config = dict(
    n_layer=16,
    d_model=256,
    n_head=8,
    n_kv_head=4,
    head_dim=64,
    d_mlp=768,
    vocab_size=8192,
    activation='gelu',
    norm='rmsnorm',
    norm_place='pre',
    norm_eps=1e-05,
    positions='rope',
    rope_base=14700.0,
    rope_fraction=0.75,
    qk_norm=False,
    attn_scale=0.125,
    bias='none',
    tie_embeddings=False,
    parallel_block=False,
    extras=['capped logits'],
    init='trunc',
    init_std_qkv=0.0191,
    init_std_o=0.0191,
    init_std_up=0.0191,
    init_std_down=0.0191,
    optimizer='soap_variant',
    lr=0.0059,
    beta1=0.95,
    beta2=0.95,
    weight_decay=0.0,
    lr_head=0.00853,
    grad_clip=2.0,
    warmup_steps=200,
    schedule='wsd',
    decay_fraction=1.0,
    decay_shape='linear',
    final_lr_fraction=0.02,
    batch_tokens=131072,
    seq_len=512,
    doc_mask=False,
    train_tokens=504600000,
    steps=3850,
    dataset='wikipedia_en',
)
Each number is 128 + 24 x the weight over its row's rms, rounded and kept within 0 to 255. Layers, rows and columns count from 0. Numbers have three digits each. The size before them is the row's rms in percent of the matrix's.

# o: layer 12 attention output (transposed), 512x256, rms 0.199, rows 3-63,66-127, columns 128-191
# v: layer 12 attention value, 256x256, rms 0.211, rows 3-63, columns 128-191
# q: layer 12 attention query, 512x256, rms 0.165, rows 128-133,192-196, columns 128-191
# k: layer 12 attention key, 256x256, rms 0.158, rows 64-68, columns 128-191
o66 117:133157158108145082096118084130105100109155113097092112144112137144117096132061139148115092125128110108141148151097098141110151126137155113128122133120150109120113131133167126158193092076116165
v3 113:112114126160148087160126150136123121141137149100139140171097139109108154150109134111159089110168122171107110178143159162165115124131128114108173120158122115134121177118135123106132148123140134
o3 104:137158090157123139128141119162151110101132121153149138086125140159119162155135114095141128092073093148127125137158113095144127148104118123120040118125115139125135134117117111121122108146128158
o67 113:096133093126100164128146096099127126147127081148126147123144100054173123112137089117094103161131114110140142140113098124131139120103118102117163145107141091117134083088151099133099108090124083
v4 110:093158145125125133132105150137076149077153141100152140126120147070149124167135148126128095166089157135133154114156141150124142136115134075126123100119133145149127119099179121142153078101138104
o4 106:137127161101116163103089090132142150095186106120164107126099094124127113110119136098139142149159082134125134170142134135122156106217110144124101176100144129129074116145135148139068076148153135
o68 112:135110102125153121123137137148141115183109136136088114124071129159143172112109134151118127126172166166170115110111132165146139155105130183112118123097145100097130171091110132143100173105123151
v5 100:115139098134126101118103075138100113097110119120169148120114113106140158126140115125119090124090161079114139106141117174112127163144128138116151177143152118148088142096041161131154103141138127
o5 102:114128145166130136102180181144112155106120105130158153122132065151139112101133135130108137126155121118145102141123150110140077143095145111147129141169057114080135138130106095130130119135132160
o69 101:139144128096119151161155109085117088155141145138125130166149132051141102145095146125144097137148152173177106119119132125158144108130114107174146089152122146129138138123134163129123104131141142
v6 109:128160161134153129166128129129125103129128130112142136135138118129109135108137099129136128097131100128125139116090125174177122177154131138139109142149090132100143075134141149118126087135154118
o6 107:142090143131101156148164076144132126175113084149106115156159130139127155127086150129156113106099153170123084136135162091095124109164100156108163113127162108137138125113116141117133140136108104
o70 111:144113140148121134112202151122103169123154142157109116103115147163118150151159137110119117137096132121156114115164120143120111139131129109176134119114135106149124128096160131124127125099146182
v7 112:121119159152092126131118135138165160159134118109147066106166130140137122157082149106148173141126131089114133111105107142116124136163139117133114107109111132124086120147083145114132159125130141
o7 100:116163144101111111148142141140116153142147131116099140128126126120155101068115126172103161160135161133158136111150129089098109109116127148106153121113095144123133173134157126100138129127112125
o71 114:105126132128145132149133119111148150099139144090101125170105121165138158091109106164168113126100129130134167104127139170152132098161107142117144138147123131140160116115182148142096161119140112
v8 111:125123126129179102107121118149174094082146138103081153114140121116093121118133120136125113140156125108078090138171110131105085119161113131156096104137081129122140162140139116145143147137133157
o8 107:122150137178103111138132113121127135148098111088123121129133144146121175145154144111159118112121152135120144105132177119153142113107150103129143167125089110138136136085100134132175134149121129
o72 110:115084089130103129130114117124135119166155100144157145120090112093098107139095115129145118104139146128119144135108147124159142138123115173108114124175146110092106112166163146113110116079142119
v9 114:154158145139159121146139172110091118129108131127134122136098111107084109163114146131153172108126114133130104107116163118157142134149118139109168120114147133138116115137159145156157122131091135
o9 104:147118136133097101140102133105122091143141109157088113131171171133132142101141134156106105181123129115128145139126138122128144181100111116154165097122136135140131111094129128113136124146123130
o73 116:145128154123124116132133120102130139156139128143135083139140135115155148110112089118127114129145138094131123127128113142114185094099138068169097150144163125162136139148109082119079115132190139
v10 112:135080108128149089121097179129102098087096125118126134131155134165120158169152080140139140112114109112097118148126132102156134091118142121131187110111118125165099130169117117149126127143156104
o10 109:123122161133130137153164135127152120156158090101129147116139114072138057117133177126110119121168108125155148131169135194113110142121148169111094122093138136095163122145133102172123088127134165
o74 112:092128138078140153146168073118125127173140127152165111120105138120175119069121083120153094151152084163118154122150087138152148141158123116116091129108116117148139124150162153111111128127098088
v11 112:153093152146092106152123131112135160120137150145143105098101130134141119124085167156128131134120138161139140147120142131177105113119143168130139161116168125106127171128164109131097123118147142
o11 114:129109102129154115112158099119131151128099116136112135125109098147137152063132112115113109130117100135122154137175123121140162144081105115127100128138092123168087134096105116151118101120144127
o75 105:170157150092148117157144132137117085127147108139121131126127137122132113103141113154120158120124111130099135089077141149104146140190150135123108104109100111142156126096125081113144097069146141
v12 111:128106156142108068122133142138140090156115123116126121101109098155149096137140113138174125130123072094145115157103155127063157153126116135159142123150081096143113133135113125134144137163119135
o12 107:103107092122151156108101199156144119114115113128123113109136169127108095136129148132144097153162099106092105127122132148185128115110116109145173103091162136096139113132133126115115118145182140
o76 107:106108152148161197088113108100132118091148122174165121125089102117113159110115124155111166136110164134123130142148131102137126155120117137109096132090118160131193155102128177149135135120166152
v13 111:117141107116157164088127113149140175091119092087105101097135128128158134101124116155129150127158109103096150126146147153161096132096147107100109142117102123095124138173138142152170160104115142
o13 111:106103140114104127164102125096114105151150110091155122096111165150134143202182112126127134139083099089123128140095155132125121123155155163127124117137156156118137121120100133098149100122110182
o77 107:141135132133149178140134103101140165178098128163116115118163107122140132079102120096123155088142130120103114113111121157129155130097123147179131127147153147166093095103140127113119155102150130
v14 113:144166141154152090139155183122120104119093148122139173117127119120111152130107111090127103119124146061117124123132135186115128093113132142105083116140117103133109116134078142162146144132126149
o14 106:143110197101113128139146129136155203125115123130156141105109112132111096087134135137124178137143050136113147138138127116144100147123121106122121099126148138089115156125115170157126123127163142
o78 108:109085150183146107130138115145113172127119096103147092144098161118146111130106132126146141140133151156117139147078093135115157104188128075123132140088104118108100121158139121102142109120066125
v15 114:148131134153129123108152121149155104133140120178101125095116151110136156114147125133124082151114110121093101152122152141154140131179103155130102124088097101160147090068154114104116119129111160
o15 106:099178124108145142126103126115129125076138133080109105125117168112129120110120120182107157132136170090117150147103135107101129131068089167145111078199112105177114121157111127134131152134174102
o79 117:125087106157118139138168123124109102123082103135113126132131149132111126083153144101142122078172155095161110124122133157125166097133150085131160132114110138125153147150079140150111136117083130
v16 113:127139099123150122134125129154138160139139163118115112126121123145149116171120127171154172128144137152140103160136145140148147135143145136121124132179112098133117117140099117142093120131123192
o16 103:140135138109144156105111150114120131133138120133153116137170120101140141094110127117161133145115116122129115123117144119154133137157106068114121100086118121117132081166144103118123182132157085
o80 111:105201108159138083175115115139118115116130143128148125155142126132095122079152110119135150105088096110129117125124133141140118128146148106110148136140185115119099132097143132107110134120153135
v17 114:109129100125105133146118139140138128148172169152086131142134108145125095131158113144115091107088140151148140145153086126146118121130123070145144106155149141132108094150144160093142111122098157
o17 108:118126110121147111114167115129099143119102111159135146064085114089118177115097174101143150126134145146118097125156131160142172177122162099121095157138120095156131120121147121074136118139119089
o81 112:121151107139132149122129166180127126146126093119187120129131125135119173093105142135160120087138157132119153135105111130144117091149097103161106133141139124122112145127115103152109106073139135
v18 107:123106127163180129096153119150113110132114099117127116096147100138116120096162129095092155118137137105119133149149133113112101087138083167096156114119156112083149134114134150155141130068119122
o18 110:121089109149121122131039172111140093145147168146095105135134135108143083141116156132115123136132154087133115111120114126163137133100152079152084104151150171116132154166131085148099130152160127
o82 108:169145106128110083112142102105085135103155141119144102181116102104147147093110148148122160128164107151114106155096103171100164126082193138115136131128135104146153119096134151119134068105105150
v19 112:134118122062118118166161081151104141136148131097148121153097144150122131129130095109101143145109130168094106129135139135155142128094112068120127148086120120092104114163118131113142142142107135
o19 114:118095126165158078145133120112154148154131129106092091133153116118121108093137161102131142118147134144152123167138079116112108114159141095140116134162110127159101116101133103084146097126102122
o83 107:084133114163149144142158179131149115135158140160174133154116136140142142106114161135119115102129124120130148107139118143099119104141149158120097114091171104147137147134083117151167147104115118
v20 107:124119153085117105130141160118171107127129054129137172148171116115106149094131144159168125134069145143118116147141096192141156136134142149141135152119154131117062115105151131069113147129132112
o20 103:151110125141101134126125120163118133143144162182121135119071117091141098126116118119096150159102117094109164115098167133136120139127125173129121133075066119155104140100126110161101126118105111
o84 114:148132127120113132151182114118099166136120131098151120113145142132113139145135080124151107107144146121154138084125136113113115186160048109136105108139155151095159158149117169113121123112124166
v21 109:158146154189110113125136118095149126107125099113131088115136135109148082143117126091127125123156126163108092147156117126117122163136132157160100140105109126175134154133089109132147159077113120
o21 110:124138120176089136132116135157137146131147139165115105117136129133129104113122156189130091148080130089173120147169181122122109118157063117116095165113122148121139104119139184157134136155157128
o85 105:148103118152144148139103071142108126115120137093082144101127104109146170104087072116127108127105104169119140132077088148094103137121165143110160122091124151103119157148119146083114130144093111
v22 100:113111126150140147183115140138140103108179137086138105145128120079132059093143134135103118135185125152189093158129158101126131130151110075136132127120132155142148164126125144186144123136142093
o22 099:118102105152119170109129100086134129157136079131152154165104133108161119115126118163112137134073144112099159157155134150152137145162122132123153127119178140183106143157171094165120122157120102
o86 105:085190088092123126130138102147102088158097128132081140105119128141099159125128173129119133132118112157112052097135134134114106106066085171098098151127138108134134105123111137154137117108111143
v23 116:152125118129145159112145137125187144115163131168143124106156160105121147151082155121121087168140109160115133140135080120098125107135120133095169148126089123155150107139088098092115157117123130
o23 102:103112161093111124108145142133150080110079169134117136123111175134108172138157099128123113109109127103158088138102093136144137187121141156136117145122147112144103097155161162125108147169105123
o87 121:139114085125112128151147107141125155135104130072131095130132182135144115183092104120156131123122145122112117136111128120103126109092091093143099144131143082105144171111100129137198149130119135
v24 112:139107132150120109113164149151167091109183175146130100112142123129132108129132089107112146165128109170100136119093103156120156132176096128123138123147103139115154140148155118086175124130153113
o24 103:139153102102121083153110094133141157100122113132124159081154103130115152156110088179110129151167109127133108151108150128149094105085125145116145109108131107130087135108140153135119095140130126
o88 116:103126131130111162104167092167121139111107137093176118143114153108169114131151175094126113113089159135144136120160112123080140144092134122143085143155135151121165080146104108122107134140128078
v25 115:154077104083145114114165095113127141153108158141171124119137132120131131119093079129130158139100154144118091110151096116116115125123051096126093110094120090090149120088127136144091114112133157
o25 111:126104153137145125118083156096157126095141080118120092118102130108140118100111088128116125091114118146133140135146106085144144126086119134097092157145125138124111112127108127131142133133126058
o89 117:133122159152082145125125093162141131101155119138126136142109105163127103175146123133145139130119102107131122088129172158169147107119139087106154115122104151128133131088083149121173151146152166
v26 109:115174104138165107107144154178088090111104122115121120122135112111118167065125115125140093109128117110133146159115131107153150115140111099105152146069137139160143135126173100099135147129124101
o26 103:149108166092119133147082108135069147134121180167103115117141144110145131111118147144141151155139126129105136151095151115120116104091111141195105156180128162149084108135134125097120116126116148
o90 110:103134192128150140152118109119169098152104111112124110126119149171140141172138143129076128157116180158135151127116147139100150103152100152120167146200168151133149103145107143122104151083140131
v27 112:170144147100141127105150095097132105077146160155139151106099153143133130110126156127145143147134154073143123159083139109180044147154144115120145134108112127134095131129131099129123142140129156
o27 101:149139120144094124151134151166109159126097114163137142111127152119150109113069149126126122125090082149108155121152093101085121172131086110142108068132154141094093143120144123127128141138096098
o91 110:084060110088147125104107142131132125129120118114165123156133167142079133170145097083158126112123110190135099137095107134148141120108124144142138099161103185115144143122149086126153099122111162
v28 111:124086112146157133123144101137116184115108149149115137119107145157117147137119115078170132097080170122157116130167111137125104130100111129125155126114177159107135116148147144111142090114119078
o28 100:114177135108095097099165172135164142125166104131159113110123105059099130099117159168141072110138100140105117126133107126153144141069116169112151113159125112111123169135161134139140141128126113
o92 113:175156129140141104133073133106097090140128122160127112119142154080153143159098099096126152106174119117117139136136158126126138147091138107149107101149114072125099105158111138127112137149124156
v29 114:099111164149113133158112108109127175090133116114124111172120141145120115148184129118117104165136177127086123121095100093169171155161115153102132132153123113079137151136155095159131119130147122
o29 109:143142171175143154082140134121147119116184164097102134144147115124121116106124099137115104120111116115109175132137121142133105124117102107083127137124130158196097113178129126078149111126128122
o93 113:146153107114144150119118157116160153117112154116152122097148118114171126150079128155160196139109106117171123162131156157132143122115104100150102115126092130112113149119136138153137127087144153
v30 108:147149110139152096090144102112134114120144169128084134121103088141111126172126109128111109130094133124131135142164136169127131142116109148178146101142125120103206130150081162179122144106162125
o30 095:122106131183109131144074157094136136139120145108128090121126154142177119094137123149106122100164072146152053172117151070110114109098142123093148140113094112127153128145135119127171144130109130
o94 112:152141088067128123177110166117148112111152120116143090127109108122105137132092146158116171128167154146135172086100094163111099096168107098096084136145159126167097110143144099133115152173115125
v31 107:140159189165140130136137097155162148120075125115109161134166152094096124152128099109112145144105135105136150122126137147138141160119093117169122129123133125115125134094105118115097150127115141
o31 107:155121159114114170112112158055118125153142126108108096146089113099097127149114114113122129116125166152154121148126063170124141097153141154101153125111147124118104108145109129127172097110113113
o95 108:127117066134118081138125133138161155125124153148156130118137147124155140097141118108127151134129083146127123125145178107162135090102151098132131144160105156113125152115124115135112095132112130
v32 110:128115178127116130097124122185162108118154131166054086091136129142126131135123151133143178083132135110098167113088146171122119121112130120144120120128089151132135139110139161175161117182115152
o32 107:122058149131160115117125117183156137117166123137132115123144137131116108078149097098131101094117132111111161128148157112133077137180130157126142120096079136137130142102085119157137176156142109
o96 110:114129130118151160137114111146124138126131110139172132124160158113158143164134112124100132151103143150124095100171144127138157150174135119121142135174161141129104144138137099149094125113109149
v33 116:125120129104145113168117104094142142101111104109117143133122082110133112115109150133155140156136120185104116128092155135123140119100143132078107141129197142080136097097183137134090135085159129
o33 105:155140156141112119148083158158144105144116145082137129125178120198139127096116117118114092146109131115186122132131117126101120144151157158139127202194116116149140098122144104116107111131109139
o97 115:107143147093088104147136129150108099149092154189131106123143086106111123122178122173139115077110113137106152118091137097141133148137134126174131090135097118155109157137123053110149142082136121
v34 106:126142124134117143135119096139125110108149131135137140151143098133122152134120148128166105134156103101143177095106097141121118088153118103167137178138164143133140104106127141141097083133136156
o34 098:122121152073146100132092137102110148135101114146142123145165110103092138118085155175081127111155095127137089148122113133118115147110118151097155149181160100109104138146083136111106161153164079
o98 111:113155124169088139138134155119094190106095143110098117100121084169146108131149147131148112110154130145143098097174131098147168160118138121114136077084119118127112107123152079124120144104135142
v35 116:131125129119097137114106120124084163106175131103116142138138112124115149149118130138163086095127168080121134134155116136120118118149143123099092105109121105155143174120133145104133122155106147
o35 115:151079135135142164127131143161081070165113122139118129127099142125165077131201138111094150134154137152119119114112163138118130153110140145152136093148148106139103159118097121142130106114149152
o99 109:098094116092117146102164136149131128094116152156152143112135152109139138124128088143121142083143123158132157164146133141082164107125114134101167104105127180097101104129145148131120125144128127
v36 112:140097100140168116108137131141109146110130143133128129161150130107107147142095114136141123121121118127086139120136136120121150107165149149082160096105104176148068154098131129130103124130096130
o36 104:151176142112104101113144154130088153110138072140131129138128160103137102150139138050124120166108152108149128104104164095130177164100133159107122085115103106138135126144117156147149137131109154
o100 113:146088122121132167124157119173111129179157133105093106124149129156143132168134132149131148113172058151114131121143141148153107108145148174150134135129143120131143095140126119148164094116112116
v37 108:124157121149117108144135156101149144146100120120171116156118158178116113159080096141108107117152145156146146126131105094170092136114117150111126117123116106111148138116112115146116142154123100
o37 110:147139125108120119166148147103103139119170082166103149166130107138127185172157127119130112102146134123094095107144118172089146115133119119112136131151117126122113127115152135106155115109210173
o101 111:100133056139108126155061118102118093113093169128161144089159115078112096126093129154127130147064127138174145116143144125145105135176163105091150115117120143100154145139139143121123103081102142
v38 116:152129109159133086136126153105154137098138111115124128129158122130127144130135124165116072092098133094077122141148127088115136152138117196103149145154139118088075145114079139128134138147135105
o38 112:146161127141116146115129114131126112152175145140169134158124108141142109120159100133113070134126098138129156135168177191127171087136142132150112091115102139115159127118172081097095116083136171
o102 115:113098126125098113182180143134120096141101155117105136109138103138114103146111144096147165144130154127144148146115084153127126094133185071112137133124137100104148128131153139148124170101114164
v39 111:145100113172120153155125183139121132125098092168138114122129142115128159129159143076174116133112190167096082136103167074171114091098127131155115118150089166117114118118070157119135122135128123
o39 104:146172162120112103133071119132111103137095110122155127153120147105115142091151123121125169118100131080128143118107102151106150129133116137141122085086146082146124122107150135120126107115092113
o103 113:154142104100121168093151140107153108151160131060165141106134145159166082115119121127137140100143110103141126143130124108150152131118139114147153171134137105109141137156166105094107126155143120
v40 110:115135106151057123126139078117080090126111140158119104142099144147166162134102146131108128172137157121101173144144140130106122138105143101118132134109087145116131159137152115132087129113104136
o40 100:136134130126118063115118110118139145118140149163085134130133093161107098142126177112112118142140089119132151149134122122133136126141118142094119139179123110112137160088086164124127161165147138
o104 110:132094141135179111125113131150134159157094152148152166125164124145097112118105117160146116094114114103140093105140107139104141121137141141114179097113099108130140081144146113143123108116151163
v41 111:114109098194146132162108084116134125107157113135103130137109100156101165109153120099157142100109112118083172138158103119146139140119106109124144087163185130111164140122097085103094139134126138
o41 102:151153128152127144164122149113156140157124174172126176122108083103114130130134152110091128108104126150134136148120113113156126102161101171110090116110133100124120191102134126156120139136108135
o105 109:126129131156102129131105171124126153105139092118134116112138123114138129129111156104126127126169168148130163137166161130091153127167160138138110169130141138137146142118147152108161113085088150
v42 109:145115160115142114138117112142174111140151134175158109144136140130142120154107114121126111167119117138136118113128143144133110162131160077125121118136131106145100144168164150132142120139100097
o42 106:117122137123139101152128140087119128079149138117107103152112116155111132105119137130107095107101109149129170115117151129145119111161160153149138179160168117139122148110123114115125120166091132
o106 116:133115156114137138101198089115140128148155114108107152119117180097163198091116141092165141140168131121132121136139145121118136152091156139114116118144120110115138144141143117151159185100115127
v43 115:125095164095153148134131126145104154109137134155159104156077157144102102148110094145133107130172131104098104149157098151101160140118134128091127130129159108122142131093137145135108146115196147
o43 110:127096159142096128148115158128149118144153134066065151147153133093106105167144162171179129124155140141114134142125159110117125155127088131138140087118118171130140109120103143115174120166160139
o107 120:126135076161142097084148116145129128118088075138122098070117141134128132099094151101095108125119159144131140110121136133151124142105127129117133155138117128153129168133143120148145144074080120
v44 114:144084123101163133126158158092157124104151130119100129135118102139125092107114133150142092169114106103129062115139133171170090093086141171131125157125130137107127137114104102132147159075119154
o44 104:137193152177137101147103120168118078105144091068102089139115160139116143148116163109115153127131125103130150109139119128115123135125123146157125112089124171152094172091113152141127141136168123
o108 113:123115088133104143158128111153148142148165142148156102110142093130114182138147157097146143113117156162114146128134128076165161197167132112109128119100124120130143136108166080115141094143154112
v45 109:147118087100186120104100172114105102106160131143127118153131146113132136121155157109146143122098117139100173133146153113135163087110141130102102058154104117135127126149133122160163137140133156
o45 104:127155118174116106153135118113140123140142161123139152125153103140157165121134115157167143168115142137118123159126130148078084119135139073178146139109113130131122138122120131107112112170144140
o109 109:122129156143118137102088132155156088148140156124109094132100135129155148126137162122082121100135106094123159109139134119136143147137110150146168133126149153117130140137140139124149107136150130
v46 110:147164096124149119112085150123130111155157110116117168127129138122145151179156149139116171163117123089084165118096109145151079157142120104159101139130140132102118165142127117106131112111152130
o46 112:115152164145140116144121102046128163119113099124140083133115090149163102145136117149145132122123101126139116104200161098128134130107170137146171143144169157125131137137155129128114103129182126
o110 109:141119126087106124143126156129144107115166147156113130146124146155124099114121095069130132114125150139123141134085121159086122128117101131125103129146122160123097116139142146138148140122131128
v47 112:160136114083150146131139118134162165126107127158135149142100112116161112167115124134091145147148115137095108150151142121130148087129107152159132117148100152160154145130127147156154117112128101
o47 109:092124157112119097133144046130150113109158109100113147112107088121138114086097143149126170102136112118134111141115138121140117105150127149086118147113140074151162115156078134100148107139128126
o111 112:132144114143071136085097164134124109107125132122138103126119137107141125125111153131084133131107143123135131127124132124155137148135177108122132147125118133103129081093175147109102133076164111
v48 109:126138111128150110168136105092112104142140164123088150150110155154146155114118149150116102150088127131174123137124124131134095100139090141138096080132106150155108135132111125110131149123112102
o48 100:121028128138155089080139114143129118098099126128166151145147114107150141091119181092157099137155132147134136146100135165154146146103136115099118101152107127120141136112116119076131115137118141
o112 112:109176125107100111164150145150144139117185103129116148112130133122081151120101075120125127157130098122135138136158095073107148131166086136117114145160144109125146137146146143146125100120155122
v49 109:134160141117082158121130159143125116103140137135157094147079110141158126117105129084156142134068084126108134151129137120125111172114135136127152071106155125125119107094095098110145114128143125
o49 106:118093157116151092145106112098118129131126097157131106155128124141143150087106129137109192150183133152136127142135091151128139095108107164171148116138193142145140162166158176125097115122117143
o113 110:127128140134142148130148139114146116131146111167134148130139068133100178108114133107152135101083167066115123100109151135113131094110157111147083134119098150081125142144188153161106107156154139
v50 108:123074123116140129156125128107153094129132128112141107158137090105162115122135154124117143139131146124125164145114080093094099124105145136124149086134137082147148116121132133113122200105145094
o50 105:146113124147101132144070090160165124137115169129104118125120125143147142151104143090108163084141138127112105090096152132118145112149148180180115135143168130087118095111153137137148098181124112
o114 105:102204166108124141104118125127098125145114102105136110110099151086157118134115130103138146172094103130167122121122148114106076155085156118107106131163130116187106134142111140162079106112110139
v51 112:152114151142145097128110098154152114096105121111153097136123131104183147089123127047153089120148108161086124137137127138165152103099099122130145159166145120105140128140104102196069118118128125
o51 110:139084094158135121120126123106112095153150168149169140129131079108069136119072104156114147117107170081154124137121148134141094179160138094109148120157124161157123077149113132115116129130181161
o115 109:096116117140148102143142160182134123151127130137107164093131130110173104148165116144123099120081141102088165108085074141167112129113134140157130151125103153104155105145128170130149121133149173
v52 106:122144106101102103096140110147135107068139128142160113066133121148118140113132115104155158121164158151132161086200147077134168156096141142125088158165091129108106093149119133156146156145104144
o52 100:158125160169143166118205138122141137137139139102139111151147158170118121130105118110127115131151146114108109093147106192142149121146150104118118120167102146109133137100097107117158152146129133
o116 107:136130150135177130122138171125145094127093110155093135108107107078142131132142120147119170131116101097141099155091123151135074162137136136137132090090137099113093150147135150156089091104145104
v53 110:155112130145103098177144135141174094120131144096148188125174153169147106112111114146136176108134174135128091106126137135105102103116110126109118090107119122131126128112150149113092124149157157
o53 106:139106111141116093131079098170123163112103140129072129153132127125122128112126132139104098130089090102106147136120153150145122179141139159105114165136117168099140129101107151139139163145096152
o117 106:119126142085106118115142177142095153164170168140126111107132127098155106115130162156128103152135111110109131148135113127127149105132127125105071206131115181125154118136155116118123113110127119
v54 109:155121176151114131125130148116117152094157132116124155154122153167180103130167087081130133099099133158114135107135109124117157180071134142138111095101112146110133163112150132129106128089097089
o54 102:147169160112129116124089133158092109135154121163140135121111162117146097165111109122141140135150144114144101134131156131136158141168128118127117137116129147127112171131126163107100104132118108
o118 108:109081168136157152114124161081168159134131084092127174109141084108098168128143144141116153136169117157104162093127127145125088079109130139105157179058124088157131114116125105137121113129128148
v55 116:120108128114110098164121130139121161079140132123139117132150169084169102161170131110126161125138091117134128119114141182077127130146184154098115142157168098093128102106107125084144139138126107
o55 115:138169113097116111091129145159098147127094199122149101131155148172135104113094085178145115141154112124085126142148125123127100101131136113136099120125110131131161127134108134134139136105139113
o119 112:119121155184118156120179132115117107143157122130131147104157103111103111072154137117092113155152114115139116103090154126167129149121148146086135142141118140163145134134159136120145146153117127
v56 102:144144138127147148136129127114132133086106113121109114146162118153163132090130159154139107122132131120121119080123138174144148108100138117155117102137164118074125149135113093107122124086099109
o56 096:161126129132123123131132095136110149147137102171158133127094107155102141143120169135140139109150068101154146164077101125120101116153123165104118093120141154182141120113109132136089138120133134
o120 106:134092121149120112125131148147097120177124109107099139115113140140133148095114084141117179185165124139122166116167156099115145157148106097125144148148116119134096140160149164112087100117144160
v57 106:153132125099108130157139162161135150134112095160138131111111115144109123114160096125134114175126104162136110150130181111089077150082139117097142099110121152095133143128126126112126149166112107
o57 106:136135116165131132129100116134156091129157104123125091165153138110119115116114103120161140147156153136141115091142107112140123134168117134092134169111092097124123141115136135125129147148115125
o121 109:103052137090109115092111166110127134098111142114126132170124145085112133118118130079159090123115121123161157077103133148114179129111152118176087107133124173106092122151142134143123103115114147
v58 111:157088086141135138121124121110103081131096141121145118106083130151180145097143099099121109169141162122120126107079131066142122106113095176128154130137093129116109109141147147099184117131147131
o58 105:139145136116086126146161128097151118164112119121141153093157159128121099131071131146078122147148118148179099142210133136097095157098156128121061096127127105167151159127126151133096141137136141
o122 114:138108158154130124159132121147117119080096149128126172120091111129151140170161129134139118145100138140090108104113130113183136166121118108121108196153136103106107129129111066129117115139136179
v59 112:134111134121101088145143142134169090111159118180105103114137112115124133102137106107099110106121168089130116165139112139133098090115128155111120109127136075099143080127137143106111101096161153
o59 100:132081161136101152122123171127154120127149124123139095113134090117130130083139123110145143116144137148118095071172110107142119150140150121127093140120124163139130131119141112135139152096112093
o123 114:145128104217128150175097098117144131123114177126126142102122089133148058126123122121162117150122109108126169156148104143134137201133137141092143144112112144132088148131147091127141170162106128
v60 110:102122147141107149100131161094155122104114074104128081125132113089133141146136107128076113149163140132140121156093133167106135127112117129122092128104142125187159145120135097143166141094122122
o60 099:141147096127174131074131082173141152166177136157130170112128126151121135120105145110129102103083090112112114103095154119102103099134118133167142179114164120094126133152137145164125074108116152
o124 113:156110135139178136130129119182149126188111113118102150133120136116093157094115149151152129121184174152139169124134134111183155133119156111113135115109101126145185092135142130112122142167130104
v61 106:142155101148150120087131151102145170122093068092125110118116126119080164125110135129099139134133155160113126130113108153116118134128124142078128110117111106161118106101149075148119110115157156
o61 098:086119130169122135120111154134144153172151137093147118142141144149120122101142142180144127112094098149162154149134142123108127108135119151177168155123173143102121153136119138140124102140114145
o125 110:138135134163106100110129143114121136128117126166108164144136146120142133159119126133113139135125130132117120157099118150147141131095144055117129118151122146165132136137101143098129112168087162
v62 110:145136106144098141105131105134136089115114131113181153145177124150166167107121134107111121077145119136100094114159132144137170145185129158107095151072109151207110109109167116119136163092118124
o62 100:144088118102095117136111138136110162151126094117143167138127155148131112116114115096135116163059129169112113103136116144137126141166078077157129123152144151145126165119094131128132129147130128
o126 110:076119132146139142168075121105092125130118123121075093135172158119108120098147139129129154125138128096144135149138182116123136117088112168138145131099124129143145127112134133092092106144128102
v63 115:147134121125157145102161136109166143124138148157127153130134142152099122144145123136149119162126160101123115117117108095137201180080111144104090132142085140128091105136127139178121165097153099
o63 106:126143166126102127131101138079092110096119121126157104122078150086141113097141130134155121140152128100152122116135093169100111116136136143134191163116140120092129131100139138098118082150137124
o127 117:105138143141117152176141144135149122112152146105104111088171103114120162146144121090112104089136113173124125113131155141113101102152134085147159115111137092132143150176144108146131137139119151
q128 073:106077108169142150125120175124139148148157134154109144136103133130161117129121110099129130129174098140104134094154086158157149133111172124116159125153145136139120092110140137133125131133142159
q192 079:136104126079126124138139085129109095115141145144160093124137143093116145134190110083102090128141117153128134140159078148151128116120116082149122153180087137122150110128176130116123117108121109
k64 084:137091116084089166160101133125090092113119151119136118115098125134123137092165153128169136121138091123126153115091149160081083138162145126136165104068129131128116155114104125123143108162125118
q129 078:152148142180139118139134125153131104099093138112138138128143093184124139104124101120125111117116166105133162153110161092121117127140136116113147154162130076092124114079124145115139124130170135
q193 102:131152172154158110131163127068111149150121110136105112119074130107098114125160089093110104135155111135134128167146144133137141137136103108167091128144088119088066098055105150087128152125106078
k65 077:117129106135121135114128069103125123126121150167107115172143130145144100117130128147100141113136099093086180118153146126165105149136108118151151086130176106119143108120128149138147076086120162
q130 082:113111166125155096150089166141129137101129153153088124119088140093125110144151131170142130104088062143121157150099133147119101135084106100165117136131107155115146128164144130139111130119130120
q194 092:145120079119103142139116138145083131113131119129149127142106110111156100162114161097101125156106136095155125105087110120113121153120151084100130137115103150125164160115156101125108138186141132
k66 081:124143119116154148155153126156111142108110172079186132054153176169125121155087118140154145108154115096108154105132132102110091106113123131112129111172140146166159143132140177097125174108141113
q131 084:153110115140084131149157142078129146144104108146139115129132097134098129153111103129135148084114164136128099162106128129124161136124104110129107140133157104085099112116141133121146120127168136
q195 103:151130135108143111095132122145066145147142109143130124107127115116141113144157122157108114112119197154145177153082120139138127117088121177114112172120123152135142113178172133148100121110126156
k67 081:165064100136133149169108123115115165130126090175111146124101098114113112137143142164142141098129096110167151143167096143128172098132143123126160124136113131124163135126098102149117127164128113
q132 075:106135144131107104117131142180102064141096112149146145132123148160150138136119106143137130092089145172162099097107124103152107095104119113109118183121162092104085143117171150103156132131162095
q196 106:159141159113138165133124112085158166156138179150114114112137130103126098095142130095142065120114081159162150144107122108119154114118122142118131131145115139109137123107092134148133147154099156
k68 086:102103123131148143129151114147121137102157119160139151131127131160166112128153154149103166124131123173129113112057123141146144161158133134080159081133149157139127147095126089158104108097135101
q133 081:109135128121097154137137142133110138091112188124131090131118100111118099132130128155147110131145121101158144133129165153114133140174140125117121168122105140110130139139127146154137184088106110